Weights of a small GPT-style language model, trained from scratch on English Wikipedia: width 384, 520M tokens.
Each number is 500 + 25 x the weight over its row's rms, rounded and kept within 0 to 999. Layers, rows and columns count from 0. Numbers have three digits each. The size before them is the row's rms in percent of the matrix's.

# up: layer 8 MLP up, 1536x384, rms 0.0658, rows 1272-1340, columns 0-95
# down: layer 8 MLP down (transposed), 1536x384, rms 0.0322, rows 1272-1340, columns 0-95
up1272 108:526523489479491502518488499487465500520488513518480469514497490544447466486478508524460500506529472474500517515528476501545531478560512502528497476526480537530505541486510523512493507517472537497525519466482477503461499507508506484551569494506519478555504501526483490465527516476486497563
down1272 100:461512518462505546486466552516449488532542510481501503504466496521503485489480558499504462520482516501532500496497488542463494498480507530526520522536487514498488484498504516545492498480470504458499474486491433521493531508482509482484527491483464536493481490536497545526512489494504510534
up1273 103:492487509515490511515515516458465448514498521521452463488481484470502504477521493529540480497472479475522498495502519510468531543514470547498506512517530528469468518572510507470499512517513514535487496489514495472518499537513531511495527539493489481509476524515473509478500474485484483514
down1273 105:495515475475503493501490495539529480475511515555494488495448476493553509499476521509522497519520513490522501500493522473471508457517516502483478499499500443498510538515492524529486499513539498545493502479467490533479424467490505512498508531535456506519528463461528524502515531490506479527
up1274 097:492487494500508492483529492476489533478483498528456476481519442545493517505505512488534499489491527493510488444497508528484488521488517514532486454474471507473482523518467517480510495473469488493493532510546496518512498516507498477529478483541508463470503501546473465409518452515504514477
down1274 107:540514491501484519488468524474458470488497515476520429519501482477532482530516490475481555487488565502490472497491514447494494502463490533489491486491526473458466511481499467504444542462525505475456511513496512503513491487500546512520499476485476466541506500485482512487484529514476517495
up1275 101:514507524516487571476497508514506455550495496450472479495554522462536503492517471494491453531501502501499509478480521468531487532462502536531478455528481518522463538514485524530509501504513505508465497503575493509454477494486485472458540537504565546515513533469492504514506511528495496492
down1275 105:479449472512509499499522542496547522493475477512487521525506473512491476517529522485460524504481462483468487482500544481485528501467471521533480513537506557499490514524473525524480518496477508476546490480530516506515467498501538515504480513526491493517494518527554505480531507462476461463
up1276 103:510486537524456436568447490515522491514478483511506508444493540454482512495520487503455507525497521481474517491471516528490531497495475481507504484490523499511502477489480501503514520453490469497482519442480496528509521513467470494482493472502523485479475514505532518549467486418491539524
down1276 101:465488486557478492477458478500535478519494512526510488489491456518511473487501488488492517519516476526484525488489507474476522528495500507512457528478529507484544530542509502512542512516485500512475534484512473500499509512509491438535476514468510505537498524498529484508488479491518460469
up1277 121:498493547488493530503497494479498480494471496511465464503484544487494513547478512491525490516519515510468506519534527486500477504522492450521504475473524463519481503466513446463489537532494469480491485517500532518501496481493449505497537478498503494471510524507481466531503507453479499484
down1277 121:481454530498469500495524498422527483457478490545510520499503537458511472579508500470510420491495487487449497478474521477535514539462555501488509474514502509525539491471528522473471509544508474476464501531524541511482462439522500484505463490522505472464485534508486497533522525485497499473
up1278 094:511550520460553484518511537509485504505514496475470497479514500526505511523521493543498502481538492490498492503507477510500473504467500535514539481493452481503494499504528513531497467538522507509542466549511505507492512536479523472526502465446512480463547531466485508538520529532501495479
down1278 093:480494496477502509520502475466543511504533516495521529510457482523506460513454531549509434459498505509526525499495509470482524495493505520420487500499508494525482475515532545513519464472482485494513487519505557463544515530505513502529527485488520522536530514511522463486487505498485519511
up1279 106:524512537542504511504509484486487497550511510484497518514461530524500508542520484494522478508493455479486524449476530474473518491558483535496545515509549503473444528517542507515541541500496499497514459484483455518501533442486517545545487500484477484440502457522516446523487505500503471502
down1279 107:465465519498550532488502477542490512519509553500522517530487500482511492468535490469500504459524520498485480491503475520534508449515482539511505495537475522526527468533481475516497500497503483457462448492471470503489459484487517501500463580494507512498506466504503523525500456497515488505
up1280 107:520500488493507518458548529502493504526535519465470499505488523434497501462527518501518492550491483523493498508501500474494498517554459467506505488528518514483511517419545505487487536501483495520497488446479481561477464515520497483517441532510514514500502503494505472484544520485483482531
down1280 108:531545487523502482508483530484510553484496537491481488496498488519489525500515507497524470489489519490473465467500509526502513556476477472532500519533519514489503506510530514504549516503482458509464544492497532533453460535519525524487477493489481496512489546479508492504512491480527561490
up1281 089:525486552523496467488464527526516530455487549495524485487512502441549484521507527483527496535527500493558508488477480514492523485485511487524511483514502516501495502520492519510496471490509499481509504450583480496500533498491504481512515486492471492496479487504472527535557500489504499525
down1281 094:512509486528498487472482474479527528511490536477535502487471531487525518484509481470552529492507499508493510455470518501512498525488536479515487522446455485490481502492503494511490504480446517483516530463480489453488544511479487471545479502540524463466480516517495498513455518442499488501
up1282 096:471504484524499450506485478507513549507499540466497464484494513510489435514468472455529496525512447519525474491545482509453472477499506522494516506504503536476506477452450504473507476496524540481518507492523465491525507507542477502481512554471496477489505565502514522492491497492506495510
down1282 091:493468495493517502505492497476520526528487480485502470482478490478489449502543493465471504471542455503497496497520484463511475434518505531460492480562518484482482458461492465515538544512548487499526454500445504502435478529498476500542513504467494518484510497484532499437488479473500498485
up1283 101:506503474517518529535497494481470516495496474450502538492473472464482495466504551524486467524488488519523535477491474487480509530473493496540517497527536485504471480514539496532481557509469481510474479468504481496487464499489540483525512521487504492487494502482475467491504524521472501492
down1283 097:474519510485491502547501531482539510484486484481477508499482520503516486476452514517487467523499479508493505494482463547464481459477515542540457491484478454504477457490504507465520489519487530524507503499426492517479487514484490493527530521503530494475496493468521494547501521498487480512
up1284 090:452516463508539488510502500499509480483500516481494563505534520508536490516489513491456552494498504500472568498515545496546506512556525530495473474453541472477482491530492493484484530485515540507530504518523505525501528491524484500504506518468518484506475496458526510524452513510480518523
down1284 117:542505500486459474478438501489491478540501475494502505483516525539489481504477483545559521508496512514519520516486461502488537484511510521501494521538498493523506479482530480507560509470495501505462481448514498502503488554483522459509529477449461520492510501523462487505471476477511460475
up1285 093:484515502505454510458504490469502512529563507548520513508481537494489499488507505472551482501470517470519464507490517516519511505497495530486534515556527517527507488445567505527491498490492492493503495518519496491497494503538520463532478514545533475506495455460485472509507504509566504531
down1285 107:489516515513515501493491466498501513475457501535479491504481487533491502555456540493475463486501501468475521473494520504511485496515496510512449499441458491453519499537468513514487498548491527462465475482487496443508505502483462488473513464494494560487515477510557511502538512524494520520
up1286 088:548478483482503466501551519509499473528511512510467480517523494529501554510513567553495508465510502501460510480525536513471503509506542542494465507515497505501454493544492517475468494535476496538530514477534500481495510509526517508508480470495488476477469512490496478516484529492477488485
down1286 084:474489478523552492515506519471456504538462524480499493494461508502458538500497555435548482413466481478494542484551486521487479479496502495475509440504523524550503529526502515543494478518484516532516522513522494474498493502526458498514485476421493505523508512462517474478518540490498479462
up1287 098:572495527498520499482509507491498503489484490515497471527557515482494463527493505498477469544490467504503542489469461511496503499492486517463484521533478514467538521484494488506536508512489540513481504510527543535463487522510510479506458505487546462511514462511512515496521480534482441514
down1287 096:528527530499527525495530480501529464531532488525487475503546493472517492528482522498493488480460512526520458487519479444508531507508527540507495505520484547498514531445540478476466449503486503473481529506494522490468485483536485475542517502502496526512495469512479509511480549482499465493
up1288 097:486497490494513470509533476489487533520496469521486493506512528487507508489551488522504497544481508503521515502451523549456512558534492507509511491510471459507457482473507510546487475513485530475470533496509508513543537475506509495513493498480482519534470506478502539491506524479506479451
down1288 096:483447437505485472497524522491463495478506479520512533457508478491539521495484448482502479491523483471529492499486514516494492504512476480510497459474488456479502520486510528509526445494481510499496525483506493479461515518495505496500479518514445511503523516515487461485494526545529553478
up1289 096:476517564458502486571493495512467488495499482536504496531474485503541491497469489527458485474487467529518499494488455517465529437530534481473489496464520493490462500530504511505494514517458511491518517488484537542465535523500546498504493505493528450448472512486482469504478459508512487506
down1289 098:529493524487514508523552533482492473473473489470510469529505511519510501456446476558488491496488513541495531500481530553515496463538511460511503508523463526442476487459485523508488524506506522494555494495465467477445495561529520526539485523510492500478508511493514456552497512515526486527
up1290 105:442514479454484483473475551518496478519497497486498514492470473513462472546475488527477515498500504467447536530499583513500551537496476498501481529544454540469524501502462498505460523524540521475501460490520505537479479550506504459486479515493496533501511502486486550552492483514467537518
down1290 101:486456568457505511505461506504507513503489501515489518549494527481455497512504524483527514484566490478424536503513479497464508500489491476504469515474500483494555485481502499486477529538544492496519500505508478519510512529497515478523505488460493476541501520543517511564419483538510457497
up1291 093:505521480476466513484463526463489484508551478530492519498522485477476502506483477477503470453512494491505511471490506503525491477527518524474526487494495471504502503483491494542466504473495553483491499492451547489518461472477482475534499531500492525511468517503509504502519455462492528595
down1291 081:471514475491528537484476486536504521507484504514457506536506474488543523522503501503476494474493489504548502501504514546482516446487514498481517499498511474454513540493511452493543495506491481513514475550510523448492478477501493531495553521503509537523477466517524495510520469447534508474
up1292 104:478515517487478542502489530477475478458531524492474517459513426498500443492510500494503530480501518477497521506477513481515495489479489502492528517467566522527505495483500450486479484509497524492536489521484481517483512541523556514489473515505472500519522544466487486499504480525504476487
down1292 108:456487505485498469507440482484488553500511498531490528465514481528451492520502529485526524528532501499496486480533524511552492515537543519502475493503486516501535465483520525507530568501472506475478492493504482441475533526496480505491512523465519543520522509496536514475487488488509465544
up1293 112:486529497518441515499509496465564526502470473486488471509538486499482477505501515482492478508513479503509485454496529497476411515482520527526496501493540486470522506488492491547522497499500506532460483526476493506522508506512503520486511449468536518462493450538545527509538489542546536525
down1293 101:496481543445492516505470503491472536524469523505513473516548517486516522509478516545508496498493520525482472501517546505522477468470536488513550490514549491493473501471547482543506517430481513512501488520439479557532500567506490460523523499511493474452493482498525523486535504505529503546
up1294 099:524459501445530540455495515517485493570520508482487521507483521524473484456504480511527592500520505499522481502516545503478517470487497568515536500517513523490511461504502521513536479484477489496498479473510506555506526474502546516456456502508541490526534483540493519496473496530480511492
down1294 103:530502487450553469462494542520502497519514497530525556526492556510573490516548548489490482468510520521470470483478511460557537513492492502500494468493495488525524460483538485497443519527466524499500513496495507459570493482472524510531519504522500510537484502485509518524460510498502440463
up1295 099:546526504513501561507486490500466513528518503475468539466491483475512467521518465514510478512579448491501464485513484505478524473506554502487499506481511481486476524524503454510556491501470525483492492505518506515493495524507516521538488446534537488515481528530448531490470515557523477454
down1295 092:491469481491526556506542497575486515514493509493485463480508492490487532451464483492490478514508532505492503512486500489492478531471525453500511484480491511481520506502489513487550504525459529521509472501548463526512513538513467481535508473488509542485500515529561508488532476493492497500
up1296 102:467497476512521518507502493479496497502446512451476530473486453447491512500484510486505532528496516505474526500485466496487501507511489507525504517519494518531494513560509517519464471485467510490526493488520528463504466490495505507502497500488479504530517495481553489510481446524510487511
down1296 097:516503458501479556504536524473485502501473502486501504516534511493508480466464479497530477507481515517490537522493483516506449495501496502511520462494491506517523540506476476499507499475503496514509494469493491495537483530494508482498500512511456503529519516494511461479462491470482499525
up1297 092:541521505455513519502512496515500497489505523434492487522479508503512490497485477526478494469463487559482470501479514534473460536485498494542501504481471521492464479522487527498523494493521491528494479557493542474506481515528446489492452498493501514500493502527528519486526526530476499480
down1297 091:514544486475450487484495477475506480511518450469475510502524503486485437480526538485494536467493524501478508474482507494547490514516490515509482541506522459518510470472483513523477513534524484463470437529447518534502505518498501512437436532547472506530495501476502517450519490536485527466
up1298 101:487538502453482479479529482552473484452430510487497490553513535471519487565465510472488500513532538521557537531442502475481491537503473496517495520503504499509532504497534498485474496525518469483478513479535495517514457505494500492508514512493496500505513555513447518524447497514545521463
down1298 097:513486503480535534530525436523505473501509523519557490521514473485479534511561523532523496508465466531491506502492464496480515483522495543505468514494463527493524514536501471484489508505501460487550510494456495457483468529511475479500517482464485496492468505513463504510478473520506565461
up1299 104:518507544478476558486536505491497516518502464479477473520488473515468466477490473512452508483512501500498528518480503506493494493511520526503495501490491471493534440521515499459467496507471513548484501475509502458537531510472450546477524503482509552518464524480450514504497536492521505499
down1299 103:512539456524466525510518476529524528450537472531483507486499507514517527461515482486509539439475526519464486480448524507446538509506443484511517494503522507467473508535468529481517492493486506506482518505489483503510474512496497523478542498475492559501459514492513529477504510482513478457
up1300 078:480516495477498489502482545511480524490526517476439475472466437517475517490499487522536548502526511469513549454458508513508511476517492484541503484485516515486459476490501471545488486506463505507503508508487495516462499477488473489491526509524494510480498489505414500525522496498539502522
down1300 081:467503507538532433505507475499510551540465475506533489501554531507476486463503476517522509476496479553488469526447508511470473527555506487465498514488494504491519507506484513504520488528528469470491506504496476481522499483529525517558501474566473517479505505527470500530488507475525502495
up1301 097:502539485528507501540484511510453476509507549536539494416494476532525505448478527493501463549466503499479513480546501477509510496499491485496478548484525452512478516497512556464511479502498509483504496502499533483512500509491489510555521535509495513499516498533546513455459489498483486526
down1301 096:506488515506529495478498499529535539516554497533554465492486438504522493562496503490550498471529508502500519488461499492505498500523494532500528524455533487518460553495544492514458497523496510486476485504502489497547505496514453507498530483499525498487465477482552467482543523491499457513
up1302 104:511517505503497502532499504521494541509481502484518502528522496513470493501509508518499528472505504515541491458528528450481497511479427507515497507462501497473486547499454449548531479495537543510489488525503478526479508502502489515478505495467449488478450461490519474497528525500492489481
down1302 100:454482550493506456485501469481503504490510493520511519504499520476507520512493493502523522575508488526525424497476575494492507506481528542470476549462497478471499531500498516489511478488522511466450480515539567537482520483536503501566472516546512440500471484429493495470492511488498518475
up1303 100:505545455475490490506490499440505472504476511495524530479512476502479500482508487481497553510500507469525529438533501505513526494506499493433532448477529511477498502504504454516517527529504502485522485499487537477504494513477499507528458515483523520484484512503530450488516497511528566487
down1303 093:522485486510481521492530466470513456495531488482540503498482502520460466504494428482447493536476477498504484460521468506478501510474528495487475511523497507542537501534522485477535497547499505463496527509464476457507448430494490501487525498487484510496457497478482482521520437537469451512
up1304 098:502486519531484513491504528511534529555487487506504516496476478477494466500522525438511548538536512493527518490456507555525510486485394493509552510504532476476476478509502489468484492473530562536496500500455475465485509479497488485478508487461474477510486507494522512520486503535510508498
down1304 093:491497545528464512522504534505522508484487485489462528524535492469474482506575549489512534504538501474469529467521482533481502475511520543523501517522503470517514502504514485493489519496488496548482509474511518485504499516512453484444515522511496525529487486476534478510438485533474507506
up1305 106:499474489489480481506533466483469526501490456492519523508513518514529514470507496468480520526489492564513480499484468510530475478511458480489537493472518484505473488508494508497462496503426502526525481488474542501490492534488508485485492494478491444476519499483477480498507494481498525498
down1305 100:519511497479517476489484489479524478511490502565495542514507436524451534502540500467522485476505507531511507538518522454504495473499467503495487518482531468516507515477449531507490496500499476514523518489536521526524481503502519456516473522516444473515495469438473477520540493524521429554
up1306 100:510517523474542536487513465526526511489483553480519477519484500494484471508511509506505491473478511540538494524465487542490507501514513463533517502500475464483460502516492488494504469502559461494514474463528508495475501503489481482481506519499514529511500527495512469458492493531470503496
down1306 101:464516514510546494465517517479480489484525459521537531481498475533482485495505478513504492497451455457500516475482511499502505473543488507467510497518509498509496479511483513534491506482486559482487528436484493484493482496510520502476511516515478503536475496433561467521528487465492497506
up1307 083:518479496503507513472497475506499476523479516509489510522471493477457473555507517502503439506466494510504510474501455526491490484510543532495458505494439515477523514479520477507453519475517531482498537541450489488477504480471475531510466502490476515466516517510512536547479496492491509491
down1307 081:551516476498526490503492527479478473505472519521494480489477507462503478488509501482486524467517447498499491479488478520500493527458484482501496465478520477528484507473511531508537462467447516508493476510490499520501481519486464500483517470531499524530495476475499487474544504469476473475
up1308 104:469517515491516528500472520480478510545516509511492464536498474524495463508513477490525475511536554503457505540481525517499496471487528520478507500473523502477531528516529457544477494455495479551477517522481477500535468513534488497514532471534498466502512521486527509513482515483519465514
down1308 103:495450515491517490465527499500486508537480517492515472547491458502528478508490479494493493494510466489466511490505508497492536499499497487484496472512547477521517462506543524479505501458477531531521517487455505508518510531517488473508497459502499494454518503502512502543504524492497518479
up1309 106:513479505459479472498480492511485509473507515461455496529461490475460482522498520482470472586472506506441494505481471503497501485515512487483481519523472544462482519499490495502520497495473543500468499463514479444482561451495470530511488471486502515511498481525490474512471500512515487516
down1309 103:495496474472448487456474492518514482483537502528501507493506526503535528464528454469492497507502511482447533485512496450502484530543504520529535507514470498486451546504490532495530501448453532464489542507501519461530500510495514526536476467516464579496478496461476467465544532501522490495
up1310 113:524510524518518492487516511522523482568509503529514505485487447486494523528499492538500523454527510456458525505492502496470540521493499518454531484494511487491500502468514466479471502514552524464516490475465497471494465497515492516490514496467484467457479513499471494508495498535453495486
down1310 110:523492496506481514495540469480478522468471510546541507496510494524525495519503528543548469464466490458522518493456539470499531513549504509518518539508491536482484459510487556511488468560515514486477484513469526459482454504474517485462512434450531502508462539509500490489486494563466489493
up1311 098:534491513468539487531539515513512503484466501494493480537489486438467483520480508514500589504487548498482493492488506538496478489504509520453496475526479507500538463508543523471513508484525499495489485505494512523535508497462475524453468488506474497456551534470510502492531507554472473465
down1311 105:500512465487498450519520487507475476524521486541518528458499519482494525506501495532498542540464527525529503479508490485494487478502503497527530469485506491504473449486506499519505495465499487477512500498538512467508508479488536497479458503499469499494514516471496507516512515466524457510
up1312 100:500469483486544502477493521492494485516539438498476495485517567522458470479508475528497492517498505477478492541501528511492526499517529504519501492509472524525512508510498480536509485481480510559525514491510535504505499505471488503438544488515506508490509520502487576532534540500474482509
down1312 111:511501496497499495505477482505520525453468448459498477504503500496505473484515507469452507533500484497502500490543485513484513532537543494507499474495511516546482490517486501473494545454512532464516514480546565468494545475468498507456513503536503492535514552495507506497479471517510468497
up1313 080:489507529507517473486552520489480506521559493480496490491545509501490455477483476489508444532454547523499489513502482487501485501476524506510539476450520473482490522490477486480510498499480488474466471511504485544495489500509506514552480531551480515457546484499528506556508507467514476457
down1313 089:521524479502505513513470510457483471480442529513568519520502546467484461506480484509520527489490504442521524470479523517496471504446485503518476477510510501480495491542544532544514478476471545487573487551490496483474504510544554529482487492462515506521512523495463477466513531475488509494
up1314 103:475498484492520483517471519497511497448459496501506507454489563490481525503524516469476484521489486472514504508507509507499480535455493529521478520498489515492522539496532504508456503490475509516498497538486483469491488518516469452534462505489488506449520505488466513519476531457529457460
down1314 098:509499486500504502530480521446472522454551483461515524499475458523496505474549518526532468435519494485509494514512473457528513516533469494476546485461474473519514559522521489497500509457499482463508484478498494444517451474487529514449496487492507507511494542512494511520509471464549502479
up1315 105:488515472504512534476490517464485479523476499472503492524521530465494525469499535526489479513525509481492448498449572494478512505511483468500556512538475492543542517434523496513515509518557462518521513517518525495484510493513483563505529458510523483526502491505507520534488518521523537447
down1315 101:519499494487510568492533478476517484493501497482473469511516493473525497555497531478520492513564480522545466505540529517456485531562533502510519529487543514542490476487541520483500537542560535521502536485527486510520488513525503463474516533541510526486468483487511491522480536505480497463
up1316 096:483511504494476505518508507523534488520525512471474488516511505497512462482498468448546529518511492496550546503513510478468537481571532441496544494509540488508489494445517521502430504506483500480504462499518494481514498526492478464505484503506507495550510453538524539538519483496491494495
down1316 096:508463524485482522468511475543502511503464492501535515499550514508477477504506482497478500525493491452518493489439524517467510451512453503543514483543468493492481487506473506528503525461511425489521498521540517534492489503471512494491467494524517513500470491507484493469502473496490461473
up1317 091:490548505494488505509520508480528508470466465515537467509467485519509485502519507538473490498512481480499476564460465535480545535542497495475487507505521506485465508464478497489511473468527511525494536479515481496518544471476466506495521501457518461491539489503517450492522482530493518459
down1317 094:501512503469503518493504481461500478491473483531462515478535510541502484441463483532478518556493499475524546488522515495502537481460522494538463511496472470493461480480510516532554492494512536529456519484509498500532500498508491520488441485457507498458447517421518472520531465491517464533
up1318 101:466477480457516516555544493503534506524494532486542465552557465519474498496551465511479495503525497476503521502524468505479467509481486498530505529505527506502513506473499512497511518524492466479495472535494461486463483510475502481492475475481480485505501500475528507514529490494515452480
down1318 100:501481467471493493497497503478495472535495498524502507491481478507472513478487423491515470482513469473461493513499477483515508512533532514487538538481542489485550528427535493496521478516492487518431548494516493488503529508521468512464487505551480503478539520520521544477498473466484508510
up1319 100:521491471485503518486499527520482489518523485516542502498467458527519455530492506497490498522466527529519549538490506518536520533490489514480476512531464512497531531468507515529440484526498467467508509477470521466517508485503510461485529538506522447476457460481499499476503514456474469460
down1319 098:514473472547542491506506511471468553459513501511520468491447534508499470534486500461509542453490505437489576492503444511509506543481499503501514493464470490508498538505504530492517509465467496470546497503509500476505491521490438509519479481512536524513469534560496499464519514524490443528
up1320 095:529482490475522546505510499523502503511498567470539478516461483482518504532504496496451477482486519463476485490521492541460511482524518514513524463507493437475509462469490479555498534525491506476494480486538454510494527509545547506434506519495496493503481513502510532497500532508481523481
down1320 110:499467478523515507506487477477484490494518483505506502523495485509511513476508490550503502531485521475464487543508525478500477522534518491506448515499531524478529525520507547498451526488507493530497507512555518445478468507488497497494495507511494548551513563470477478500514501489487497477
up1321 102:464498506501522515552522478511530522536496478507538513530491484488496472477524506499481495524528498497467502535439506464515505472547510527522535463481511479498482480473500480509517478523496526482503508484471474534499522507445506495505514520498485495537428478484575488443512523546500507529
down1321 095:486501515496496456574499497467505494533541516511510450490502527483486544498494539499501501548465481539544449532497527464529544473489520480517499515459455484522481503491519530507456521466509496533501533509495508496523483453496527507514451504475506530495467509498465426498527510546508502501
up1322 099:505504505515481514518513496491465500512513509468552528536507493481515505485522521489533494477511507493503457491451526525519488492539513478515488479523471482478486462510474476527519475500485496483555487517510492469478523514518524502513501470475540489484475526486485446484487482504502487506
down1322 105:550496499534496536516460484510497518492446488495533515463514556538488501479513538464493470540503496494513469464504483464537474490475493496520509494536485495526511515485516526497469512506537500479447520494510504455471540476529501530481467492537496530531484489483492488524443539466495476507
up1323 101:500520478466541484488522489499493513467525472449490493517490549481485517501471485494511489528478478522521521546518479490508503547448506467517508551496494525486520502479495469501470539527524513518515550473486508496479516458513473549521491496461456514496458481518481475538476519508477475503
down1323 102:501480493490535508484515497430501460501495480493464516499500559524478489447503465495507445506471487515486490514487481462480496483504463502504511550471512492491479467537470526487489516514490488535517505514486492462515477461501477463471497519559486544506528491470519498508498479489507496490
up1324 102:526548515533518507520497477449507479518496489550475491489497500498503509516479548520534508481497484494455500509484496561531529516481502523470532476478507540495506510444477500503501487474530503517519514504522485515494524481529511504444468485499480495480494517444493469519526509509503487463
down1324 101:501524491468515520512476510483566515515491508546469454529502464513500475484481519507484528524507497478494537470542505512577541503477485496514523453468513471484451464492482532472476508503500531514509505500478497485493549530494517502503453517497553507550441546483474468513515470461487559495
up1325 109:501494543480481468498502530514502474527465492476482516540516529525467498481576474507484517483514495508501472528500509481486531513504464497507505503463474489531479538435461492531445519528500504467500518504491524508501492503543497474518480505484507528495530530525508502485479499491516479500
down1325 096:526491508463469515462482551497480500446514507521510519535522522521525569488473474508535484495509466464496508499469463496522496497537479469480498458506492476481485509511522539466433503525507519501507482532536433487492496480536502475509513474528479521455456515523539529542491492524473487511
up1326 099:487490474512504478525512510441509511487480537510492477507475521551482525527513477508521481511484531511513483545504534506565510473468456482489482508536523499510484563505535500493506491498466539514532518468490503511497483499520472512507492503489502473489518514534501480441478517462454492480
down1326 092:492554542493516513486473535522481476494513485527499479528483560534501531495487469469468510514497550493481513542482513499513482488524558504491462501553509532457539469478511514503511482533504481498468493540483511490481507506535478485544491488474561500526524516482499498514470532480481512521
up1327 086:509515473484497486494508472487477545514477482545515542542461479475492479508516523545510534529481469515509461482504507471500469516500546505513520499479491496498479554499542465485528527502482487494533449527515476505546497527476504528475492474485508511489467497468555485494494492491502482532
down1327 085:476488506506508491512488497486460529514506525517495480527529480513520493462514519477493497504508523491483464481542506493508529503473513510510546498505496478526489542515505535511479493490470526497545512482465520519542503546508521473482522483464514453503516496491456487466479500514547507463
up1328 116:470511458525487481513526523509528521544497486485510494490522474468530484514558534539512460461536476499510511484479474501522470476500520551491527536503505516507477483514501461459483534500539536465500480502457482479493499497471476534476492481446505507517511475515477472494500501464483532497
down1328 115:469522459532480473480540529534536504535515480512547534496526491506529507524537500536514483489481515481504509508455479536466545513512535517518466569464538516538541496497545512491537527463493498478523480505511489471529492508490507502452494491506524465531538462504491480509516511551509529488
up1329 105:504501523491481507501499488518490503535517469549493448500513540499495493472480467491498436480482463509532514520474486525521501513486497499496543478503526526464530492492501480500497499471509456461526516501520495467505448476502532489497494466486507450529476493489508512497511534535489460532
down1329 094:513483513502509487489513488494507497501491541483436476526498472510501479491490468469499517482465508490530517486439504518481500483494546522461479491513475475477485460490513489480515511483522475499508506475523482479529503426472501458484489538532541490528483480451487493491518491537483502542
up1330 096:482438513476481498496475499493479485528482505489483487479527485537478484507485498499495430495482563500478518486507506469514516487528486466495502510498484493423477517507504465467492551530472522558492535494482498471541478474473487498474473509476473537532507476483483480508442510483517489480
down1330 098:503480487531507470498477495466456496506477494491499543486508510517496488498496498482524543540514521510473504492503547490505529512550474490557523483457551513491495477487491505538539523516537491522519520494506524502472520504482518512502537528541522505457479493487506492468502523477475545530
up1331 098:465502490464460488521465519461501512509500517528519505526506522494470473529518504441548483520505480533527489499505570465474498494502484484503481485478502541515479489507509533439477495518512516491453484515496532466504486531484508523515517489483472524523470525460489506527459527503483474511
down1331 091:521489470456477492533468528466499523526506499510471474535502514542534498521545487493521443466544490533500499507509514461518485510478537504477457481536544536479487493477509515507505479469523479493489488522495514534528473506524504547478499514439496442467506473542481493478472482537505470473
up1332 108:483520516509528556478498538521506478463523507459495467492503437498511500519489473441552526483540507517501530509484486557509501502513503478501533478492537491550540476488500503537491512496472535469532528484516508513491480469486501478548491474478496498487470516499480497485526516521508464499
down1332 104:527492484520495482544447552466475506519513514461516494496488533498504475531478495472489492436499551550537493495510527499481555513530509522473518468490499511474570451477542483477475491501539524468498496463541471489452478491509538526507497494497486516564486509501503511537502517473482459485
up1333 090:512488531474493513499541477504487496520526519524538501493502502505487520539499543484519502472475509543501466507521491524474531491480513470463459497485516521461494472528487489510533538500483491477473502491451490482512478516494472506488515484482497529493482483503505511471503476502506495466
down1333 093:474492503472517523534495475509524475499519507546522537474498517501438481505490494498543493513505486522470505471487483516468473497498488473505504435475483520480495509491481478520500488523509503466527463527478505525505499504481447492486511532484536541486475515536471506489495483505493494482
up1334 103:512498468481528495490484466510507473514496526459477473487499503544462482610520501509494496492488504518470503516528509467518478503529492506512480499471529537464528463501529492478486533509482506494502525531523496500508487495539513527495503505480432456466536449485491490504495513466507509485
down1334 096:486510481476486547497496485513517532532517509496459507496530541528496480554437546511513566455470485503521530516540506501511532536521483542499471554506480514501488492524515495522523472525510503476432489463489483488492498499534510520500525494483454462525490481460473488500478527479535530526
up1335 099:546492454524507504486517506497453508536463497530471491477538509509503486545508502490485450508498494544475512531535487540486467490502530509466555481496494503529480494515489514505498523472507515502506517521465479511485506515519509538493489469505532480525497502472503498509485472544514482522
down1335 095:493484522584473494520539517484546475525508500494446494522499451512519450503514520518483540481488490462503542504504527517497510502507514512521504499528524491468535543462514510480452488529507543465528540508514532517483533568534514479492507533458552502528497510501510465509501473511498502512
up1336 104:500532531505533519479508495502459514498550502511538495505481461512481503476524501499475490474500504503494537454488503515520500499438500498509489452480506482473551505414487492487502505477465526478488477517462581529516518521492454490543498489488501491526528477488517541511476551500517501477
down1336 117:517507502490474493527485524488504508534472502467562499532510505509487484504527488444462505504476480526521482496475530490559510481475515512460471494528497475513497489487518531496499502468515421521484529475565511522529496527495486501512516527514523499502501468489507526477482523482509518504
up1337 078:471518491456456519422520535554496512491487511482504501467537541474520495496516498518484497488508454499520521508551481446518540516493500488540507525502481507491488476504506489504461471503492485465491524515454454501520480496497512494521524448506462478531509509511511480500458522465506483499
down1337 087:488475501508517491511499487477503529494468507504498520468434472533479499477480498489504502449474438473460491459537498500487516540483530513472480521456482478511526515521486487452484505487487535519469485504460524511457521480519486470513493512472516506471497512507507531482488516526453495485
up1338 102:504497502473453509527473536461479529527533513512484487508510547479516481489502487482516462530492481463513498502487530560515501550479460519514508503510470499495468486498473486479473505481545452525484533479520520479526493466506471538462514491456576474504476528491475508523504492478477480537
down1338 100:489503479498554506576478499535521492458484496515487475533480494473542514495487478481503488522561494457515485555560507492541512503478516540489466501516442471539485468480487513491487505543519514491492492528548513505471521518504507452474478477459496494529546492480458491471524460518527491489
up1339 096:517521525476451535489488501466542506491505505517551500507510515543498461467506500494498488482477468513523528532467496489514510496484522480465483467524539476508437471533477553518498454506503497489488543451477545491464503489554499489478422514461512502499512477512455487475516490555517478500
down1339 089:502498540491521501478504510539503472550508487534487488460506486479511521508519461509474538521532478517486542469483485499472552490497510496523548486510463551513544522500520481485485489529507516507520510429503521450494528507485489461459468510511532495451512528484541499507475527514493470503
up1340 101:527499522549456509500495525506480496496492507500485512525514542453510523531491494522461530512510491518465531487484525458535538479502520476467477484512483533510581496482508502507465509509458516457488504474537561510503496522473497521520495537501497493504487450534520526553484467500479489540
down1340 097:507492520473434503542497477523496539519442545499497477492555499502453503454484498533480501485512485481458499512490476502476501529556495513467501462512521477515475525506516556537489501536477507513502494480503506514501486532521524494487472539519513470507504542485498520519540506475477490504